Part of a small language model's weights.
Size: 21 layers, width 96, 3 heads of 32 (1 for keys and values), MLP 256 SwiGLU, 2.27M parameters.
Architecture: RMSNorm before each block, rotary positions, biases on query, key and value, tied embeddings.
Training: a variant of Adam for these matrices, 121M tokens.
Each number is 128 + 32 x the weight over its row's rms, rounded and kept within 0 to 255. Layers, rows and columns count from 0. Numbers have three digits each. The size before them is the row's rms in percent of the matrix's.

# q: layer 14 attention query, 96x96, rms 0.121, rows 17-31,49-63,81-95, columns 48-95
# k: layer 14 attention key, 32x96, rms 0.115, rows 17-31, columns 48-95
# v: layer 14 attention value, 32x96, rms 0.0911, rows 0-14, columns 48-95
# o: layer 14 attention output (transposed), 96x96, rms 0.0954, rows 0-14,32-46,64-78, columns 48-95
q17 107:119105054130097092160129148177199113146140144035069153136145133106096159151153107092164110112162160125101126163129123158174087114165146117085101
q49 087:105075124108115117165173099067145124116150145131147168141147197166171135140120130110118120101082119174137160077157148168051107125103099077103151
q81 102:077132105159122188127104172145143102139122155156082131141109130178150148192119125130125152106139083193113157132154107141111086167161079145095108
k17 097:149160148107109111091121151134092095084090146146166067145149120077107140056161067126128129128123151134157080120059162147189176112131112143186149
q18 087:114162175118114145123157149115071112157125112194177047121128142178104057115089134164178193118095111157133142115155088127102170138123137120151172
q50 063:156162160167103116068067156136192103140167134143106089121153114161140124145142146170164084099117100067081156166103178151133134103150171123112175
q82 087:151105169110133096163065062124126148048141113104178126106173128142072126110085131098140116129093123100107116117130163171108161094082148076151118
k18 115:109115111146139170140120082147145189151138168100040168171112211149134146150130107121097107069085122132087114115168100172112097123078137134138144
q19 102:096137151091141079087145122121074169131126135190189118093159133156125145097116131147113145168132123115145216146110108094105172122085128153181155
q51 089:124151159158101154071122120151091149164109142124123061133147152129073134130194095154147121116114090080041111167090063166162131154133133119169178
q83 093:124101172096100064145172102126139146069149148086180146068173098122118133073142123139178152179117134119108111112148166133096202086070142105167126
k19 101:162111106068197117099129110156133117123188074121182163137184168113104142120071102136090079143128140129127140124123121149125084153145105089141115
q20 083:158106127145115134099094115145094167155101103130168100144138134118152144117142112144107146167106099069126106160097092100109163080097143229177158
q52 096:191083150133131122049121057195064131126133158121120108160122166126126121163149112179078101120087120109121122170068068177100130122143094077149134
q84 101:138083150064111101095189077179141098108130063055164142097176099107101153092099134114101115166174130101150120160154161102127191038091133103180142
k20 121:124105109066139150092079147153149184124146107089169090121121181093106160097146110075080096144151141117120176136124128142135074186137152093147130
q21 092:172134153167192123127096103185074145191155067122095089179121142126073076149116095133091124133105095127083073129090078177165117132159112168128143
q53 115:106195130102110151192162177123172127120124117128087121128102222115107134132105191065139104145172135155109117091128154085103125122153172091077115
q85 083:180134105076162111103114106214077096134172117147146129171143159155064118122116064081079101073067137137159084128114165141131148112143059120143088
k21 097:172104118144145107117101172105099144163080088136088136156099187111135137140092094116142046151092110134070159136101098169113124205085118157159101
q22 097:101119169131125081117093116102065216136134093140161095113148145170141153120163139080114109118117118163140134122138133138093121134119068152176150
q54 093:117076164131083116104151038194106127080154185125079132138133167163139122133082129174103146077141100118165153165163091152074125165123128117117107
q86 102:142119193089148085110092077170111141134151090080179091167161126092097109073123090143087096080117113164116138141122156171125184132140101102117127
k22 089:143091137097082103097076083119125111135108113101110096089121111204167111097139089119157085030073140168109137127134099173064106161163128123121135
q23 100:169136142083097138085147101095110156189139122102153145144169115160105131093110132140073115139109191122142118156128105112058195086095126187166148
q55 109:175134138158083123121059078129100157181148132165140073107115116168127133165143146154120101106137152118135117113058062131176165092127071154181122
q87 092:186083187098135076113158062166122121116152126088212148147188138103096102098115121192084119166092144151111090142130191132118214083106184097166142
k23 084:176084105089111150065081094116091131101140128120198135077175122148132090091138100154144067130099160129111140148074127108120118100175070176159190
q24 091:165137082180180107172137130119142080142151113119100150185107124142079094124102120133107099056113158163088103090128097157180087123157116126074097
q56 121:189184081175181152173093146125160110141134119140131176103122121144108119171088172104155124092138139128085084071111086114173105136145165111105071
q88 094:155178094151154113177112131128111169142116164123080118155098142178116100219157161070152108076105149132143086097100106126166046145144068107122105
k24 108:151111102117190119182135184085112128139089109140066130170121126103132143146091140130141119177120074120098115134174107130151111189121104129117107
q25 116:166072161101112155077131097170101144157134120127162104161159129087100109107150097183055121136067157113134106155063117113091180131132078196129170
q57 122:110045139073144142118168041169075137109144130115136095177140103177096141178124173136051100122138183128092112191096141103075147137150085121095112
q89 109:134067193092154141066136081199119125116137123141179097138181109112068116080121081163057126119124136136127111181143198081099153150089115142119141
k25 084:142083141070102138085092112115103100134120117106135146135135147141163147136162130114153081103123115114093139194135070108097108148153099155118180
q26 091:122139132111114153107112124125097119121093161141147085157111096125204145076152147167154145205158163117176214156073139119196141164125148133149141
q58 098:147175100092113173145212145096098095126097125075111115159108086153142149113184132114157113121180176136103139155039104142214134112153148137120109
q90 097:145151103126141114133178176126140135146118142197118073045134105136177123072172085133132164132157143177129125102106114085129090142103173146189109
k26 097:113135101073161158132166099107101144102161140132156105107081132097132176096119082104149192136129124113128101205139173106169086150154131069106109
q27 098:092132142131097104131155208122171140156128165139156121101170167102117126077098138171124143115155136107173133127083175072118174069083138172143087
q59 115:140091113104097108140164073135090083114102138155127116168158161138171146151099156116096093196107138106170069141120133105103160087164101158201177
q91 103:127193083135044168195152150121159125161111181076133191094160158122141120134117109131207173120172118103120151154140112091129115113085209100146069
k27 100:200128081115122131134153113141152086061095102129123185136192082170106142141130158125088109186176185128155108125082093073175088087133143089153163
q28 093:143218059158117114173123145073140130167088117109107163120194145123111093110135102141112112149131090165164112070110091116105139093109149083161132
q60 127:145114105086079115131159087120082082142091149096117158143150133170149106157126173199123090126111140152144083151147075138066130120132113116185145
q92 106:138165134112137115141114136132153129132145168056133123088166120103140074083126096141142089126096093185132120078116150177111147155138129058142152
k28 111:164160108118150158117177081168090096116118131114125127119137083147118114139177108149134108088141217101183126156107081081141058124099171090132088
q29 074:123099201122062093079187193168134165123156105123083125125138150096117153102105155145164096086156191116081086125121174089133110135133168140094091
q61 142:095122089116159107142156130163160092130122101202133168142161090126120141181091125090105105099161141094080062100137165090097136112096100103130112
q93 114:117086133135076132094159085144148141124128138140145178151135127076103151176143118146174131111162155069110135167147091105112140108106177141062095
k29 113:111085117159109065077140128105171059086076170141104149220209135091110144168107137152088051159183106072136134145155133113112153120153123162122157
q30 072:056113177135129124122077135119129153098110162147154149105139120097175181114157066080129145061111100154107168149145200152102122123135052071136143
q62 118:145126156138097164132148113147082118113132168089112106149106148134170139070146114110152172102166103139139178173160121181120118132149124140175116
q94 095:111179147113110154147076193120129142148124218134100072106124117150116130083169117119165149097101168168103135155174124163153085168115110113132070
k30 103:080101092133106168175132089166124157132151151139160118090087114216156150100123147031174209077040114157148119096121084155140122120073141089135117
q31 103:060132159109127162081116151147131143084159156152162102077148168163157168102151152108140121138188133141057173138164122077106098175094156137118144
q63 103:119121154047134148078143155111111120102158133142135065163156107060207129096172061117108103140133114152168101163088161106128198123127128165168172
q95 100:121112155153097189116163084139165107118161179175134162118117140107172171135123106199161173141111104065090183163144094075091144133125208174112112
k31 105:126138131159050167097135080127180078111158161114131120099129120142155141144110158161143138124130160157142113105128143141147161031142183153133135
v0 100:143108055129079113150066139122105102087113083204129044158164180143133076130141160152092091155124152184110150102095189153090137140185113091135164
o0 094:124137111115175078100123130153158166082171143124137141067121149211100130188089129116096139111204137076184109136114107119127081109137100104193077
o32 111:103130128204064122158156128107126072147170114140108113134137136077133123087094081103156126131147152159116115052131157121133184130101184093077151
o64 076:194178135123132120158091118140131127154135162123099170122182121124132126151104151157134139151163062135126139106104106163163035071149160086119107
v1 104:128107122123158123141155131139189080143127107154161186169131083132129060114131159135172106157170084087086124139068129149154105125101182080198096
o1 096:115128168103066119095120121100146145135111135163158166130193164084164088196154181142153160148065090180134126127103076172104188197156164162094105
o33 110:110079128136091109144141126144122114077192125081085091168099146200109150072117088149124078109155147107116128116177188121158178075146081107144212
o65 100:088136144101133133081167131108117171126108116131179158102140106146140140151149155097110183095016109149183139138125079144064103180190126137101135
v2 103:174143104107150051104113168130134187204135096084109109142114123109097131207073143151110169127121160084109142081127115154130109133118080123150131
o2 098:124082128103099207130146154157116123113116128109124207126138114120110201087147111138142079123070132091101204185108119163067154120109132153118090
o34 118:071112156172168103112076173155105172155090082152167125098125135149121114129091129075174140126117128157134148112125152108095111124155165116085153
o66 093:127084091108147154125115152124165119096139173120107086097127102174126112103127130173155083137081139128105160128169073096169140119149124155108096
v3 091:144096147132101122103157121070113119087083085077107158152153114114181198113100157094161077142128166132145121203122116174079161110147138102077171
o3 109:093076129148131117099082157134111175128134171125136096109106129187150120124147121120120125121097149176126120061121180099100097140153062138140107
o35 092:141092181064104142131171152194177136156111138118177088081134168091141114139187135131166137110147153150100140159134109101103181123098134127148137
o67 093:094119153079085129083140131089123126137174186134124107115092198222121141114152136116153130145111162151130143077135130064139148173151139109153138
v4 092:126117053151064125120146139146159110166079085104184108117164102173148134135113224059125146100097123123120146088142145124148153143178102141182135
o4 078:136101092093138113134114148191144148038168123144194115118094154160103116163116130140163110131129107137151072122096142089105106125126118157141065
o36 089:076226132109120116113129106099137141153175166113131118139121171159123162120178138091120121175187139135061106161147151129102131102110143128173209
o68 104:130092121050151177149189121131131112086153158139168175152159151117141114149099115105153129144053119111202138165162096110107130127142117155107068
v5 101:117116121101151169149182172125168116140163094150169159198104189121079087142186106131108086118063113142151109120094134114147165106174147147124083
o5 103:112163174149153159151123143148094047141106130180151079130162167123160144147085112118106182119152129096107112176171118153118113163080177112124138
o37 107:102145136114085082120142149092104171075170186136137192168141183174123115135150116147111074183088173116105147122116155161131068143090059096153124
o69 091:168124029104152124141049150096062097203146091145111110089144147132117170179145154113108141184163157129142154157147101099079144168156094125134105
v6 099:125148121132071044101126143080132147101121126145113073124173096106179111082112154136138128187126133135132146115146131118118104145170095145137147
o6 110:112047104125124134104086104123128205101125143111182136076092133170101141169132136104115105101115159155137119079103134106113119136167074143144079
o38 092:160101145154120095158145120185089131117122099111132119140080123128115156090101154152118112104122131112150143147116122156125204128145095074135191
o70 084:098111154101140159153127115169121132130099147181189173092144130105184131189119152066109168117079120131129108094180083151131154154138137174134096
v7 098:111137135126192071126178128150099148109106076101090161151086127127132148145139114181151098092181092108104120160183104117096119168081120096166133
o7 086:146129140123114129153094136106064125163118236099081156098144186062121135150103168130146125142131109110105115127136067168133119149140149122159146
o39 118:061078142137171143118150200105134179097106085199154148117155121168121095123078132172172094090084131100154165131126181127141124142167105156075126
o71 092:116095138097081158143116115110062053152107166101122074122101132130107136097138097116094153106159105110136065109092071127099200120092161134210153
v8 100:134126135139080132180138076187093173089094200089115094142099157133103118090133134107141127164117100120108106143130145129121139093126112159073162
o8 088:157182089141191117144142109094140145076108108102131120139137101157099121108110089172110154158109178116124092102123159073133127098153129108094148
o40 101:115152109098115114125097152138147148180124122103120124079077125086092094176128154141108162135093153133155148119132090118084095217128105167160057
o72 100:105191187131113188192158096111161103123075134092147119160099134172131133063147091129155129112082145134131096103114136140149100061119160097112111
v9 083:122136119136106141151180156122089093111079109144165135141187041110117208107119132117139167142140145157183152221120133096080165085117140119072189
o9 103:099101123157128096104087140099132159111122109103142098102093099159145092123144114108152120118102117153170127043104184101120075140176080158111105
o41 105:166134174086157136194139145230171128160167163114100105103145164071133094161164135157198133128162111152056154097113080124080154118103145148180138
o73 074:076179190154123125115122149078169099114118131149102145138109137190137146110102145089159100147082128120167157105154151138218075149101163124138140
v10 101:134130148071098200162089096122099148149068164152147111101113090160119120146181139128131168148097157228197103146108152117106125077152101151108135
o10 099:138098140160174079161125126139153138138154026103098068113089091151066125117117157155095142130139116081085097072149178084183112148100140140132140
o42 112:174103103139103160146113060163161139186147144150116147113181102052162149185154114121138160138127125153131119150085062114085185134120193126149086
o74 097:171113092148117048137088144114147132127111119111108149132087138171084114112141121136107093106129144145096137111120206145206084101104184137097122
v11 087:122120091111077137123155107139095085097129151117148084138153108101210096072128128068133122156106080164138129100144159147076120141151140173082132
o11 099:130081084140159085105102113103167185078147132145152137075129128174119087122133119130111125111112126168133099092087150083120117095159080132122117
o43 112:164172128135119124118121071114145068164147131048063093139107127114111143095151148181095130134169114088117112160147115175142147127094189111172167
o75 075:114179179118126160134174114136163179141154099145169180141108164113152117148137142095135189104102080118111116107114121139152063095118136121115119
v12 092:185135098127110130168161143095113177189132206119079094124109159094081138154139137091103130110090124171140068118105172116092141116163127129155127
o12 093:168160139123143099123137116133101071099148070108104134146127129115080182131108129138082119156159109039073163161125114135177152151095139082147139
o44 094:107133174158120091133103111155127151121097081154201172146119124099170078127098127114176144177123123184166139121087164127095157122132164110103108
o76 096:176134015095113112134070106120102070135119163135097116129135112178131153156175109132108076128144145134158171134130130115149145092173132120110091
v13 103:129139153122113164128172143124121097099142123144132113159139061080178145086177067101122131099121105169192086163157115169082148091158163129091120
o13 093:132065082134128122116122161078146130137146102135134112120132127130106082158140116148103145120058163127086075060166155049146131136146141133083143
o45 126:148142191110138135146094097164173135139120104069092088102116129128148177112141169163131097136209098118114175182120091161157149101120154119194175
o77 091:108092108155085176128143152109099122141143184165123175110140153193133153157122131076116160122128143112115089115139162083136105128120120126127165
v14 096:149166126080160111134134146117140141111089135088148133116137045115166154131145112137151102156134168103123178175137140096152203145055132133094146
o14 098:085102107195094123120093126080114151102133124139111137090116113181155095115127116112137103103108096159127090079111201109128090089191065153095113
o46 113:129181089160119133195103137149095131142113180104101176114122137111072116173124098188178138154134129112137077130147100132095053106118122130131106
o78 092:100171169174167134150111085102127132118153027162105070121114143145144124124091140131180143131120104158109121101153172133200127096122117143140176